{"n_layer": 12, "d_model": 128, "n_head": 2, "n_kv_head": 2, "head_dim": 64, "d_mlp": 320, "vocab_size": 8192, "activation": "swiglu", "norm": "rmsnorm", "norm_place": "pre", "norm_eps": 1e-05, "positions": "rope", "rope_base": 2260.0, "rope_fraction": 1.0, "qk_norm": false, "attn_scale": 0.125, "bias": "qkv", "tie_embeddings": false, "parallel_block": false, "init": "uniform", "init_std_qkv": 0.0448, "init_std_o": 0.0, "init_std_up": 0.0448, "init_std_down": 0.0, "optimizer": "adamw", "lr": 0.00262, "lr_mult_o": 1.48, "beta1": 0.9, "beta2": 0.99, "lr_head": 0.00805, "grad_clip": 2.0, "warmup_steps": 219, "schedule": "wsd", "decay_fraction": 0.908, "decay_shape": "linear", "final_lr_fraction": 0.0, "batch_tokens": 32768, "seq_len": 384, "doc_mask": true, "train_tokens": 200000000, "steps": 6104, "dataset": "wikipedia_en"}
Each number is 128 + 24 x the weight over the matrix's rms, rounded and kept within 0 to 255. Layers, rows and columns count from 0.

# layer 5 attention output (transposed), 128x128, rms 0.105, rows 98-124, columns 0-127
[[129 119 158 129 152 152 122  86 143 146 112  99 107 119 146 130  96  61 117 101 143 150 118 129 137 143 176 149 160  83  92  79 116 105 128 163 151 155 168  84 130 129 115  74 123  87  88 136 134 111 108 141  86 106 124 118 174  99  76 115 139 172 133  93 104 143 106 131 129 180 121 123 111 135 124 128 116 124 125 112 100 151 121 151 144 122 133 146 145 115 132  70 115 123  88 129 165 117 104  86 111 119 119 117 108 181 126 159  86 119  82 111 115 120 101 167 142 165 140 151 164 120 112 138 131 138 149 106]
 [140 113 121 142 148 105 131 101 147 157 147 107 108 152 154 128 111  97 142 106 119 143 156 144  93 176 125 137  96 123 115 105 138 131 140 136 143 116 150 119 131 140  84 119 117 128 112 148 121 122 148 193 128 101 138 116  91 108 101 134 135 178 134 153 151 110 127 133 131  86 104 142 124 113 126 117 149 138 118 119  75  91 148 115  68  95 115  78 121 163 143  91 116  97 111 143 139 110  93 129 125 120 163 138 114  97 123 164 188 116  94 120 108 146 169 133 127  98 101 122 122 129 122 125 129 125 174  87]
 [134 164 132  75 146 111 115 121 192  84 144 142 185 129 137 124 112 143 125 148 151 122 122  99 112 122 169 131 124 152 152 121 134 140 114 132 166 134 136 146 126 100 114 156 147 122 165 137 156 148 152 175 162 106 142 121 166 169 131 126 152 146 112 115 166 120 132 120 129  99 105 141  99 169 114 143 105 147 121 171 119 117  99 114 134  98 152 109 135 122 141 157 119 123 127  80 118 109  73 133  93 172 100 145  87 127 160 154 135 122 161  92 101 168 145 132  98 169 158 122 159 190  93 125 138 126 196 157]
 [110 163 113 128 142 122 146 142 140 105 143 132 117 120 120 116 133 110 145 156 126 117 134 143 134 137 148 125 154 146  82 135 141 111 124 143 178 109 133 117 160 148 135 125 126  91 157 127 135 121 122  91 104 150 105 126 108 139 139 124 182 101 103 132 108 159 126 177 124 146 155  99 156 105 179 151 106 117 128 128 179 118 127 107 139 122 159 108  78  93 102 103 134 148 137 115 114 139 119 130 127 135 167 118 145 155 125 109 112 152 135 107 152 128  95  93 106 128 114 125 116  99  87 150 152  97 133 160]
 [113 122 129 127 124 144  85 147 124 155 160 132 136 124 118 131 134 115 137 124 120 113 128 132 116 113 126 135 148 123 113 101 144 116  98 129 145 145 158 120 167 111 119 152 133 106 140 136 115 104 119 103 109 116 108 122 122 155 140 131 136 107 126 165 163 133  96 168 131 131 122 121 162 102 107 121  95  57 117 131 111 137 118 137 158 146 148 126 131  96 118 102 161 155 137  77 143 125 153  88 120 151 166 162 124 155 142 117 102 148 135 164 123  99 118 139 142 136 131 121 135 151  91 144 149 143 130 128]
 [122 147 114 119 139 115 144 110 123 123 122 139 171 140 135  82  86 133 127 125 150 113 147 145 114 148 123 107 154 126 134 140 131 143 118 133 139 124 121 119 153 115 146  75 143 110 189 166 129 107 128 112 126 122 133 184  90 137 115 106 160 100 123 147 118 186 166 134 137 118 159 136 130 114 128 125 117 121 118 130 129 115 121 132 112 137 142 102 109 125  99 115 147 160 150 114 118  99 136 119 128 110 155 122 128 102 108 142 102 121 108 130 125 146 113  71 120  95 100 128 112  91 124 119 150  97 130 149]
 [137 103  87 112  99 100 161 137  80  96  76 167 106 128 166 106 115 176  98 168  90 116 152 175 173 145  98  99  73 167 161 160 118 141 111  81 104 113  98 144 159 182 157 207 138 161 139 161 168 151 134 106 131 124 159 130 131  90 121 142 124 138 129  87  79  93 127 130 118  98 135 134 167 159 115 102 176 165 142 153 147 185 134  94 130 137 137 184 140 157 129 147 139 132 111 143 124 137 132 142 158 160 163 109 125 148 171  98 135 131 185 100 156 132 136  78 117  75 132 138 130 139 123 128 129 111 157  95]
 [124 144  80 108 107 129 114 144 197 134 132 121 127 133  87 122 126 161 171 157 157 159  62 120 114 136 124 123 148 119 129 139 151 115 155 140 122 134 205 112 129 142 141 135 130 138 150 117 119 113 134 110 136  92  84 129 122 178 142 135 137 124 118 129 167 148  85 120 113 152 123 143 113 104 123 144 122 109 136 133 131 145 132 142 137 107 101 150 132 117 136 167 134 135 105 114 159 108 136 175 121 165 170 149 144 156 121 122 103 142 113 126 133 135 123 143 151 124 128 204 121 138 108 135 118 101 134  86]
 [157 109 151 114  98  92 169  93 166 125 101 137 162 141 144 109 114 121 125 114 154 112 142 162 152 114  90 133 139 194 175 121 138 126  90 138 133 115 139  94 141 151 125 119 173 131 114 158 135 137 121  94 139 110 145 143 157 109 115 156  98 140 130 114 125 130 152 147 126 165 123 150 119  98 137 114 158 141 135 155 102 152 123 117 159 143 122  80 145 132 150 135 126 128 127 129 135 114 144 128 113  83 108 114  92  97 113 171 143 119 136 108 130 123 113 130 112 159 162 122 164 160  94 132  83  75 131 146]
 [106 129 144 121 173 107 140 145  98 122 173 117 167 136 115 185 115  99 123  99 119 130 183 142 148 137 130 131 136 108  95 111 142 121  94 115 147 139 113 111 178 146 127 128 140 149 137  94 126 121 143 159 130 136 109 136 172 132 123 102 127 132 144 129 200 114 161 150 108 125 109 109 150 119 113 112  92  61 148 171  93 140 166 141 126 135 167  99 149  85 109 136 130 154 123 127 138  98 142  65 102 127 166 115  97 179 162 157 161 106 111 131 100 172 127 177 134 136 124 155 148 153  98 137 155 148 115 117]
 [111 135 125 128 136 173 103 145 182 123 120 124 146 117 113 130 152 175 155 133 184 131  74 120 136  97 139 128 157 157 134 139 108 109 111 170 100 114 159 128 107 110 115 167 131  86 132 122  73 140 120 139 145 160 108 138 136 144 133 105 169 110  63 136 158 153 112 135 113 146 137 119 102 137 114 146  97 142 126 148 134 121 122 151 121 148 103  82 110 115 136 125 135 126 163 103 124 162 150 183 136 137 108 157 182 104 137 121 106 165 112  76 115  93 134 127 150 161 147 154 130 118 112 149 130 150  95 158]
 [134  98 117 106 121 160 159 128  68 139  69 126 122 132 167 130 110 115  93 139 149 117 114 169 167 115 148 103  92 153 123 136 110 143  93 153 112  85  89 129 120 120 138 148 118 114 105 140 136 146  99 112 135 138 141 164 119 128 139 119 112 135  38 109 119 104 129 150 129 135 116  78 139 126 131 102 136 125 149 129 148 147 124 138 107 162 139 177 115 137  95  95 145 134 109 133 125 141 146 153 142 128 109 158 125 174 111 118 116 144 143 109 143  98 125 108 125  96 111 138 147  81 157 164 118 157  83  92]
 [103  99 154 104 115 162 166 111  98 145 127 155 154 127 112 117 104 103  74 121 137  92  79 151 152 171 159 111 143 146 147  96 155 143 145 108 149  95 141 130 112  99 111 127 142 123 100 152 188 146 116 120 135 125 158 157 143 127  83 104  99 138  92  89 130 127 143 147 122 177 130 134 130 152 140 131 103 146 117 123 104 155 139 139 149 160 183 127 148 149 114 105 167 144 142 150 142 165  85  78 119 101 139 111 130 164  75 168 128 122 108 111 133 131 105 145 141 134 164 143 185 136 137 135 106 124 109 106]
 [206 151 141 155 122 185  96 132 117 118  95 121 117 129 143 122 125  94 143 119 106  77  81 170 123 106 106 117 155 133 117 124 140 165 128 106 139 113 161 152 187 162 141 109 155 131 191 131 154  45 150 102 141 113 126 143 122 169  96 191 139 100 199 112 152 146 120  90 138  94 131 134 115 128 107 107 140  69 116 141  73 125  95 158 194 123  87 133  62 140 148 127 169 129 109 172 163 127 166 145 200 180  69 130 140 118  65  86 126 126 188 153 147 154 184 152 119 130 106 131 149 147 129 130 114 138 114 102]
 [135 139 112 149 122 165 120 160  97  90 111 111 102 118 118 166 129  98 145 138 141 163 145 140 146  99 127 144  84 162 107 106  95 107  84 129 148 146 100 104  96 114 113 170 117 108  81  98 128 102 113 129 109 140 104  74 153 111 176 145 109 127 162 111  90 159 110 141  93  98 135  97 127  96 122 107 133 118 149 134 150 133 107 154 110 143 128  99 151 106 136 123 114 120 120 140 127 156 171  97 172 141  83 149 121 133 147 109 128 124 145 141 130 119  97 126 123 179  92 114 104 137 149 104 147 111 113 128]
 [124 137 129 110  93 119 148 122 123 107 124 137 111 125 110 120 141 108 152 168 128 148 124 113 106 120 116 122 104 163 125 137 117 123 143 145 121 110 102 124 116 110 163 123 133  90 130 111 168 116 121 160 120 124 133 114 165 133 145 154 150 118 105  94 112 121 122 157 128 129 103  97 128 134 151 149 138  95 153 143 154 135 118 108 117 162 130  95  79 102 125 121 132 107 151 147 105 121 151 111  91 154 145 126 124 137 135 130 156 138 160 127 135 124 100  80 140 139 121  97 142 123  85 100 120 134 139 164]
 [126 148 117 105 148 127 107 128 131 130 129 106 115  76 134 134 120 132 132  94 109 147 171 128 106 131 130 135 127  68 117 168 168 138 130 150 141 136 120 138 142 135 120 161 128 138 111 150 104 135 154 138 163 158 103  89 144 111 139 140 127 140 159 154 114 104 132  77 112  85 130 168 118 104 116 164 142 149 102  83 123 134  98 149  96  90 153 121 146 110  94 160 121 157  73  90 102 103 106 124 171 137 158 135 127 118 159 175 144 121 114 102  88 173  94 119 102 101 151 136  96 140 146 162 169 144 152  87]
 [144 150 126 125 126 135  89 119 145 124 148 135 150 134 111 132  84 124 100 132 115 127 138 116 142 123 105  90 123 179 139  94 124 157  94 120 155 120 105 149 113 153 114  78 132 136 120 136 138 164 110 112 109 115 144 150 157 114 144 137 139 112  67 148  95 127 132 144 135 123 131 109 149  88 176 132 171 176 105 185 125 103 186 100 119 102 108 128 101 130 140  95 132 142 127 121 119 116 113  92 143 106  92 141 101 101 133 109 113 138 182 137 112  78 140  96 110 124 142 139 130  89 104 135 122 105 151 111]
 [112 127 130 106 148 145 147 131 172 125 113 121 158 110  94 128 126 139  98 115 148  80 112  88 127 150 128 146 147 126 127  99 111 111 134 110 146 134 195 138 146 133 117 164 125 130 116 147 154 113 163  85 124 119 116 129 113 141 150 113  94 128 106 118 140 151  84 124 107 107 117 141 115 150 138 118 108 120  91 105 102 128 130 137 181  95 149 128 163 155 134  97 136 113 137 123 125 113 138 142 141 152 139 172 139 143  76 134 112 119  69 140 133 105  70 134 135 169 149 114 110 144 136  70 131 119 165 146]
 [103 125 155 108 118  76 168 113 106 128 135 129 130 148 100 133 122 103 123 138 120 115 192  68 118 136 137 131 108 132 150 130 158 110 141 170 154 123 112  87 124 155 147 140 135  71 108 125 172 122 123 122 100 112  95 129 163 128 172 101 119 125  98 123 153 133 136 142 118 111 131 109 143 120 147 134 116 102 117 173 146 108 165 142 108 127 177 112 134 129 100 113 137 137 120 145 104 111 135 114 112  96 208 123 127 162 144 147 187 147  86 127 102 111  81 124 132 135 182 114 143 118 105 118 159 115 161 140]
 [138 132 152 133 109 131 112 143  92 153 136 147 137 160 166 140 143 149 122  99 112 144 190 146 162 133  98 143  72 126 101 139 123 126 111 107  86 127  96 121 137 144 149 170  92 154 105 108 128 168 100 115 138 165 175  73 138  92 154 122  99 168 136 146 125  37 144 136 178 118  89 126 123 120 136 109 163 179 121 112 132 173 127  77 134 130 112 152 167 134 144 169  76 116 105 128 100 111 111  77 102 141  85 118  81 153 182 148 128 121 152 155 144 133 160 102  82  94 122 100  99  87 118 148 118 149 147 134]
 [ 79  96 119 120 141 108 136 118 153 160 168 159 129 108 117 134 155 187 117 107 129 185 124 101 136 157 121 159  85 157 130 140  99  94 128 143 112 113 109 120  53 103 125 164  92 131  63 120 108 197 104 159 106 170 134 124 114  84 174  88 117 148  48 150 132  64 128 158 134 140 119 110 163 136 168 143 127 194 165 101 212 142 140 101  57 145 154 124 182 104  97 131 103 141 146  98  88 152 110 132  45  93 147 120 102 116 173 140 111 162  96 110 129  90 115  74 101 104 137 110  98  84 117 119 121 116 126 157]
 [126 136 116 116 129  98 143  79  71 124 148 132 112 132 159 161 103  82 100 135 125 141 178 141 154 129 135 148  83 126 122 159 122 114 127 119 150  59 136 140 143 150 164  84 120 124 125 169 159 141 125  85  97  97 125 161  84  88 106 135 113  94  99 160 109 120 117 121 146 126 135  82 114 113 153 109  86 138 142 132 116 139 139 131 102 112 140 132  88 153 122 113 141 149  94  91 108 138 131 126 118 114 173 122  81  93 132 107 147 101 143 115 125 163 124 120 112 104  84 103 125 105 158 129 122 112 122 130]
 [139 131 147 121  93 111 152 120 170 136 129 136 125 130 151 131 108 115 140 150 108 145  85 125 142 124 137 129 145 164 139 132 180 114 120 149 136 127 184  99 124 148 137 179 109  90 140 151 138 144 126  82  80 101 117  98 184 125 135 158 141 126 105 139 141 140  80 130 132 116 152 145 146 138 162 144 145 134 137 109 146 172 107 125 149 132  97 145 119 137  87 129 145 139  97 114 155 113 119 134 109 133 154 130 127 145 146 134 126 126 114 131  95 125 124 116 116 142 155 148 166 140 108 119 142  92 143 138]
 [146 143 135 126 134 163 100 140 165 113 147 123 159 136 115 136 136 125 158 118 149 123 110 154 111 113 108 103 165 147  99 133 143 131  91 131 129 136 114 116 149 130 110  92 145 116 150  79 115 111 122 137 146 137 122 109 146 160 137 140 117 141 143 119 166 136 147 111 126 167 112 142 131 105 113 136 139  94 113 150 112 128 120 134 178 136 100  74 154  90 145 153 115 137 143 129 165 105 121 101 129 162  54 134 113 135 113 142 126 127 145 125 136 135 138 145 132 153 155 136 143 188 104 135 127 143 111 135]
 [159 143 112 122 140 109 142 133  88 106  89 151 148 138 139 109 157 153 111  98 107 126 116 101 115 107 107 133 115 144 177 138  91 120 113 132 107 147  80 158 104 129 150 129 124 158 143 132  97 131 127  73 144 123 154 130  99 131 119 105 128 119 126 130 139 136 159 100 128 111 118 132 123 132 125 136 140 144 144 115 168 107 139  92 130 139 146 141 121 117 127 153 101 137 162 156 118 149 129 126 104 126  70 142 136  86 124 123 186 129 143 111 140 100 109 126 115 113 132  82  99 125 165 134 108 132 109 142]
 [ 87 110 131 106 161  78 129 131 135 143 109 105 188 110 149 145 141 149 121 132 126 115 160 145 107  96 118 164 130 126 119 118 127 110 105 121  98 162 130 195 119 125 126 120 154 159 116 160  87 129 136 126 159 161 139  98 135 167 134 134 126 137 133 133 150 103 109 125 103 112  92 132 109 162  69 127 128 107 142  86  89 144 120 143 153 132 130 108 128  88 114 170 129 105 152  80  93 126 189 148 122 126 155 136  99 134 152 118 157  92 114 136 121 116 125 157 123 160  99 108 117 132 137  91 111 178 141 157]]
# layer 5 attention value, 128x128, rms 0.075, rows 99-125, columns 0-127
[[145 133 123  85 114 117  96 142 140  90 112 105 130 169 138 158 147  95 131 136 161 151 129 117 143 114  96 111  64 149 100 153 125 128 105 144 125  97 124  84 138 152 126 119 126 109 208 163  96 170  92 131 154 157  94 143 109 124  99 120 160  72 137 116  90 136 126 136 160 150 136 130 105 126 162 149 122 134 133 141 130 150 135 170 127 108 160 135 103 139 115 165 100 145 105 158 160  66  94 117 115 179 125 139 144 119 131 168 101 128 137 127 128  86 117 131 100 148 137 123 179 123 152 144 112 151 145 115]
 [165 148 159 133 168 174 101 114 154 165 117 132 138 134 162 181 112 143 112 108 128 119 111 126 133 121 121 144 112 138 143 134 168 180 150 132 109 104 132 134 117 135 102 103 135 128 122  61  60 113 143 118 129 121 100 156  80 117 116 162 138 118 114 132  82 139 106  43 122 178 138 160 135 116 155 122 131 162 163  92 122 130 129 166 151 176 136 164  86 142 128 117 144 155 116 158 136 147 156 109 111 110 127 141 138 123 106  87  92 139 133 121 113 137  59 133 130 129 161 136 133  74  93 123 120 173 114  70]
 [133 138 108 140 130 131 130 110 121 129 124 136  97 113 141 120  97  98 152  82 148  73 128 103 138 100 126  98 146 111 166 143 160 105 111 118 115 106 133 144  99  77 128 119 133 113 106 111  93 135 183 102 110 157 131 149 165 143 161 135  90 143 128 137 170  96 141 142 137  77 116 117 144 147  85 136 161 127 131 112 131 135 118 141 111 116 138 146 168 160 170 126 118 104 142 121 154 168 139 139 137 160 128 139  92 139 119 102 129 107 149 180 112 159 148 112 158 133 138 109 147 162 132 136 125 149 132 132]
 [ 82 118 146 144 118 109 116 106 127 136 150 137 106 160 129  86 125 102 142  76 166  92 124 134 129 120 136  96 161 133 149 147 112 104 151  97 125 105 105 123 130 131 133 154 165 112 115 136 111 104 143 113 123 128 160 137 140 109 127 120  98 144 139 123 150 144 135 158 111  89 128 104 127 140 172 102 115 134 176 152 143 126 114 116 104 147  97 174 126 154 134 135 125 170 150 150 144 160 115 144 137  93 139 107 119 153 114 153 116 180 134 112 136 169 130 114 146 105 126 129 100  87 114 132 115 154  82 135]
 [105 105 142 103 123 106  99 118 128 132 108 163  88 137 100 128 116  84 136 138 141 130 110  92 140 130 138 110 139 151 119 133 140 100  82 137 133 130 124 125 145 112 148 116 158 120 104  78 123 133 150 116 116 122 126 162 131 148 144 121 118 126 149 135 155  99 161 108 159  68 110 129 109 154 118 133 125 120 146  95 102 127 122 115 151  85 131 146 150 113 139 143  92 106  94 113 136 162 122 131 149 153 133 105  81 114 139 130  97  68 139 139 167  96 140  99 155 144  88  97 142 161 142 139  97 158 104 103]
 [129 132 163 162 111 137 110 110 140 123  96 101 164 140 152 159 184 135 106 127 122  84 136 115  99 149 133 136 115 109  95  22 151 134 134 152 146 109  98 159 145 103 137 141 109 157  80  90  92 114 134 134 149  78  72  89 143 136 138  91  99 150  90 121 135 150 135 168 145 145 111 127  90 147 118 124  99 122 110  91 131 128 178  91 102 128 131  74 120 118 211 148  85  86 103  77  83 108 132 124 109  85 120 175 126 139 145 126 152 127 138 195 119 137 147 140 156 156 167 137 147 125 122 155 146  98 117 163]
 [104 148 142 137 149 133  68 131 113 137 117 150 160  96 177 153 101 134 140 104 129 127 155  85 115  93 107 107 140 135 119 146 125 171 142 129 136  62 143 157 142  87 112 134 130 107 182 156 106 102 145 132 171 119 132 171 166 110 161 151  88 126 152 151 133 106 107 104 141 133 142 107 155 169 113 134 125 142 142 138 112 162 108 149 125 135 156 116 125 117 154  98 115 133 154 136 152 121 139  94 139  61 138 136 161 122 119 159 136 107 125 110 127 148 136 104  88 137 161 112 109 114 141 151 159 164  99 150]
 [113 132 109 151 135 135 119 131 143 116 166 122  94 146  79 166 175 138 128 115 130 133 112  97 148 126 157 128  94 111 114 121 140 117 120 111 121 163 120 165 124 148 135 113  84 187  89 125 146 153 120 111  96 118 125 171 138 137 129 115 133 137 156 153 148 114 122 121  88 146 126 175 122 142 104 113 105 136  99 154 119  70 127 155  97  97 156 117 162  89 115 164 109 155 145 106  68  99 121 119 109 119 137 131  76 138 131 114 136 156  98 116 151 103  87 105  93 122 111 125 135  96 133 156 144 129  85 139]
 [ 75 129 125 158 129 132 117 108 105 144 154 128  77 149 105 124 120 157 137 133 152 101 130 153 126 150 157 127 141 109 118 170 151 150 102 140  87 118 164 134 122 170 129 133 154 127 128 181 105 124 149 128 120 158 148 137 138 149  83 117  98 122 123 112  79 109 146 139  86 146 164 131 142  90 147 147 114 122 183  92 116 121 128  57  90 143  98 114 134 155 109 162 162 181 139 144 125 136 148 136 102 109 136 171 154 150 100 140 111 111 124 146  94  94  86 114 158 110 143  80 139  55 152  97 108 139 113 142]
 [136 145 134 134 160 112  97 124 132 138 165 134 101 104 163 144 110 100 156 107 137 124 102  87 101 143 165 155 150 108 159 168 147 138 157 127 175 139 185 158 120 100 111 118 155 124 129 164 147 117 140 123 151 124 177 113 125 140 137 160  95 163 118 163 137  98 131 120 112 100 133 135 158 173 126 127 142 142 104 145 160  79 122 161 161 137 108 157 131 139 116 136 117 138 147 158 119 170 132  89  93  97 142 132 117 116 141  98 151 155 141 151 177 163 126 117  84 117 141 140 132 111  96 142 115 143 135 115]
 [ 78 161 120 194 118  92 102 131 139 121 123 151 145 117  84 134 159 132 139 116 123 130 143 118  97 180 104 156 148 104 162  69 161  89 144  90 162  92 153 156 107 163 142 135 145 127 149 135 150 130 169 119 116 111 108  99 116 184 116 121 130 163 132 106  97 114 121 158 123  95 130 130  96 171 116 121 159 126 117 135 162  89 136 120 114 153 104 107 141 112 179 164 138 114 109  94 118 135 131 116 152 106 154 119 104 130 163 102 162 107 137 163 144 126 133 104 117 141 122 149 121 133  74 128 115 102 147 170]
 [ 89 140 118 132 125 115 100 149 167 168 168 135 166 132 131 164 178 159 147  69 151 122 154 149  98 141 135 162 147 105 139 106 102 125 106 141 143 156 102 129 145 152 107  94 142  93  96 119 149 122 126 116 114 115  98 129 134 172 161 138 155 147 175  51 115 148 120 103  93 101 152 169 170 128  93 123 100 121 145 105 121  92 132 114 124 145  76 125 124 128 115 118 139 142 140 133  89 117 142 142 143 126 123 167  97 119 153  81 121 172 121 112  99  87 107 121 136  97 135 104 137 128  93 108 135 110 106 150]
 [ 97 125 130 139 127  91 159 143 141  90 104 106 144 121 113 150 113 128 160 152 147 100 157 144 112 142 131  87 135 152  89 114 120 103 108 116 137 163  92 111 182 148 164 135 108 132 152 151 153 127 110 104 156 129  91 100 133  68 119 151  69 163 106 168  61 150 116 166  90 134 115 117 102 149  80 129 116 152 170 106 106 141 156  99 100  94 185 110 130 124 134 134 127 118  89  99 147 100 135 148 173 118 137 129  98 144 159 115 117 105 126  81 138 209  78 130 157 168 121 161 104 118 114 166 160 134 147  88]
 [140 131 104 107 117 123 157 124 120 122 127 157 134 160 120  95 134 113 146 107  81 120 134 133 122 124 117 127 162  59 161 127 166 105 158 117 137 169 136 140 124 166 141 129 131 137 152 178 172 134 169 126 111 133 135 122 103 101 129 116 121 140 114 126 176 184 165 137 134 133 114 143 111 120 115 140 166 146  79 145 132 119 120 121 116 135 106 127 111 113 134 143 160 154  82 139 111 149 121 119 123 158 125  95 202 170 110 151 188 144 128 142 123 153 142 125 157  98 130 132 167 122 119 114  92 131 129 134]
 [165 118  90 116 147 148 150 102 143  99 118 120 119 105 150 136 105 134 135 109 151 140 126 144 125 123 118 106 159 139 140 113 141 119 140 131 172 118 131 133  96 115 112 109  80 133 140 125  77 144 158 134 149 138  91 141 145 150 161 142 107 161 158 141 127 136 110 137 131 128 136 119 126 133  83 172 168 148 117 106 104 138 140 133 119 164 111 173 132 118 150 124 102 121 117  92 161 146 113 118 150 105 121 131  86 140 102 122 161 127 117 174 133 107 113 123 120 116 119  95 119 114  98 120 118 110 137 112]
 [158 128 169 112 134 137 128 118 122 166 120  72 127 162  96 167 131 114 106 142  94 135 144 133 144 113  97 133 138 118 117 189 116 138 143 119  95  90 110 126 134 187 124 137 148 126 120 117 118 139 166 129 106 118 148 133 144 131  76 127 134 120 156 117 127 123 149  95 181 154 115 106 125 148 113 150 134  94 178 146 107 153 114 133  96 150 155 100  66 149 144 138 112 121 129 170 147 100 145 147 121 127 116 126 174 126 163 132  56 132 134 139 155 116 148 171 139 167 136 148 155  81 160 143  90 102 133 149]
 [136 127 156 183  97 115 128 150 103 111 132 133  99 129 127  57 149 103 140 128 167 126 124 126 167 161 132 163  82 133 128 116 132 129 139 106 186 126 137 103 103  40 124 132 175 128 127  99 180 133 152 135 123 112  82 101 140 124 158 144 158 105 119 108 152 130 135  99 135  91 133 127 118 140 122 100 133 174 125 147 125 107  83 175 121 121 156 122 137 120 152 120 139 125 124 142 100 116 137 184 108 119 130  97 126 145 132  97 138  86 153 139 105 163 100 114 123 150  91 126 124 156 123 126 140 133 153 141]
 [135 150 156 124 120 163  76 114 126 181 121  98 167 111 178 118 114 120 152 105 122 135 150 159 132 120 153 127 100 107 145 105 138 171 141 138 121 150 146 130 156 110  98 126 164 148  92  92 161  77 108 118 128 141 134 188 103  93 104 135 139 144 184 124 107 141 110 140 136  85 118 153 121 132 132 131 111 155 132 164 106 105 150 122 150 128 122 103 148 120  94 111 137 156 151 141 120 118 133 141 107 126 132 105 119 119 154 123 113 195 105  82 159 143 138 123 144  88 137 114 161 130  88 124 143 140  91 119]
 [152 137  92 120 115 170  99 116 131 134 147  96 104 141  87 127 139 131 130  92 155 168 118 173 128 155 143 129 137 111 135 152 114 146 152 108 131 116 123 164 105 107 111 140 149 150 132 122 106 102 181 116 140 193 120 183 153 167  84 113 133 142 171 132 147 124  94 182 147 116 171 145 114 144 105 166 128 146 141 139 120 129 115 108 130 136 127 152 112 105 109 158 184 104 124 123 137 142 130 131  97  93 138 126  93 115 110  91 142 119 138 144 106 103 110  93 133  92 113 106 186 110 121 109 113 131 132 150]
 [103  93 148 108  94 140 155 169 114  97 143 108 107 114 127  95 123 172 108 162 120  91 106 137 135 148 137 130  90 132 118  63 143 106 139 127  75  95 122 137  81 158 115 126 134 152 107  94 166 138 126 125 106  73 114 105  95 126 109 119 139  82  67 114 117 130 139 107 119 179 151  74 151 119 154 149 122 105 104 128 133  86 112 108 119 137 165 137  89 110 110 153 120 136 150 155  98 126  98 130 146 154 101 137 156 148 111 174  87 111 115 125 102 119 158 166 148 139 122 166  84 137 125 136 130  79 124 195]
 [129 128 102 143 100 144 119 139 116 151 162 116 106 127 163  75 130 139 108 103 142 115  94 122 153  91 137 161 126  66 163 113 101 129 172 116 133  63 159 160  63 117 127  95 153 133 115 119 132 138 137 136 113 128 113 108 173 186 164 121 168  85 119  93 167 156 182 107 152 124 114  97 138 156 175 136 172 126  75 182 151  82 131 183 136 128  81 164  88 163 152  93 108 150 131 124 118 136 121 106 125 107 108 147 173  82  93 180 141 118 139 152 138 111 185 129 135 108  94 133 136 155 135 136 137 123 111 162]
 [143 136 151 171 114 121 106 134 142 117  69 115 101 173  75 116 104 103 134 143 121 108 153 165 136 138  95  91 132 127 106  92 130 126 111  98 106 157 117 113  96 128 175 133 144 126 162 187 123 154 131 113 104 124  81 143 119 154 151  83 172 123 112 145  86 141 126 128 140  95 142 128 111 102 125 143 158 105 121 124 126 132 119 108 113 119 121 144 133 118 132 148 125 111 126 152  85  81 122 106 140 152 125 110 117 108 153 119 115  78 154 158 123  90 111 128 118 159 124 111 128 166 148 112 153 140 120 109]
 [134 133  92 148 104 151  95 153 143 162 113 110 132 145 138 143 159 120 146  95 135 114 148 133 109 105 144  98 162  77 146 128 158 144 142 104 109 133 109 154 114 101 136 132 119 104 123 120 118 123 137 112 182 127 129 159 130 122 145 138 106 150 172 118 154 131 140 119 110 151 115  81 127 138 101 132 113 148 110 135 125 123 117 155 110 145 153 145 102 111 177 175  89  95 130 144 126 122  94 142 140  76 138 175 113 120 103 108 125  93 151  82 129 157 121 143  92  96 145 143 128 135 131 164 136 109 138 137]
 [ 83 118 137 144 137 126 153 136 135 126 184 148 107 131 132 147 110 163 124 142 126  94 132 101 139 100 150 140 120 139 147 163 144 122 117 132 145 149 144 128 122 135 116 108 139 129 145 124 129 145 116 121 138 123 150 159 122 101 120 160 103 128 126 139 146 129 171 104 100 148 129 156 174 157 129 138 120 152 156 112 131 128 145 117  86 110 147 124 149 119 128 131 160 177 153 155 108 161 140 117 139 119 139 118 137 154 121 138 116 145 107 104 115 160  99 129 127 111 118 133 107  82 127 135 102 120 107 159]
 [164 118 126 144 127 109 176 150 106 139 118 144 126  91  89 107 130 136 116 155 119 138 102 156 132 133 129 155 109 115 105 108 103 134 134 120 100 120 130 116 128 126 126 125 113 141 121  80 147 104 119 124 127 104 157 120 122 174 139 109 125 105 115 167 131 116 131 148 118 131 132 154 126 166 129 106 108  90  90 119 116  97 138 130 119 110 120  98 124 153 109 111  99 101 101 119 113 147 152 140 118 153 127  79 115 107 105 129 142 128 101 123 152 133 105 134 164 149 124 178 143  91  81 123  97 124 153 110]
 [191  68 177 151 140 155 132  82 142 115  98 108 110 106 132 116 130 117 112 134 112 147 126 149 137 114 133 115 135 122 122 140 126  84 139 149 105 123 143 106 128 198 137 128 150 179 121 140  86 116 107 125 107 104 180 131 101 115 106 109 129 140 128 156  72  67 155 176 120 171 159 112  91  98 140 107 125 126 125 165 124  81 122  99 167 156 124 130 165 144 143  91 100 146 160 138 121 141 158 122  89 100 126 121 147 132  99 158  97 175 102 152 199  98 118 132 117 109 156 137 144  87  89 141 110 166 119 144]
 [164  96  94 173 116 152  96 127 140 115  86 113 108 117 162  80 150 140 129 133 180 158 149 161 123 135  87 101 124 154 110 101 130 191 158 102 119 101 129 144 169 134 149 124 102 140 128 164  99 164 118 120 129 137 123 109 194 101 144 101 138 132 115 138 106  86 122 148 116  86 140 138 124 107 125 148 121 147 120 131 108 130 122  80 125 171  73 143 153 109 162 159 151 142 105 152 131 123 132 120 115 112 124 170 106 146 135 138 116 108 138 132 133 132  98  88 146  95 136  85 109 145 135  72 144 145 123 109]]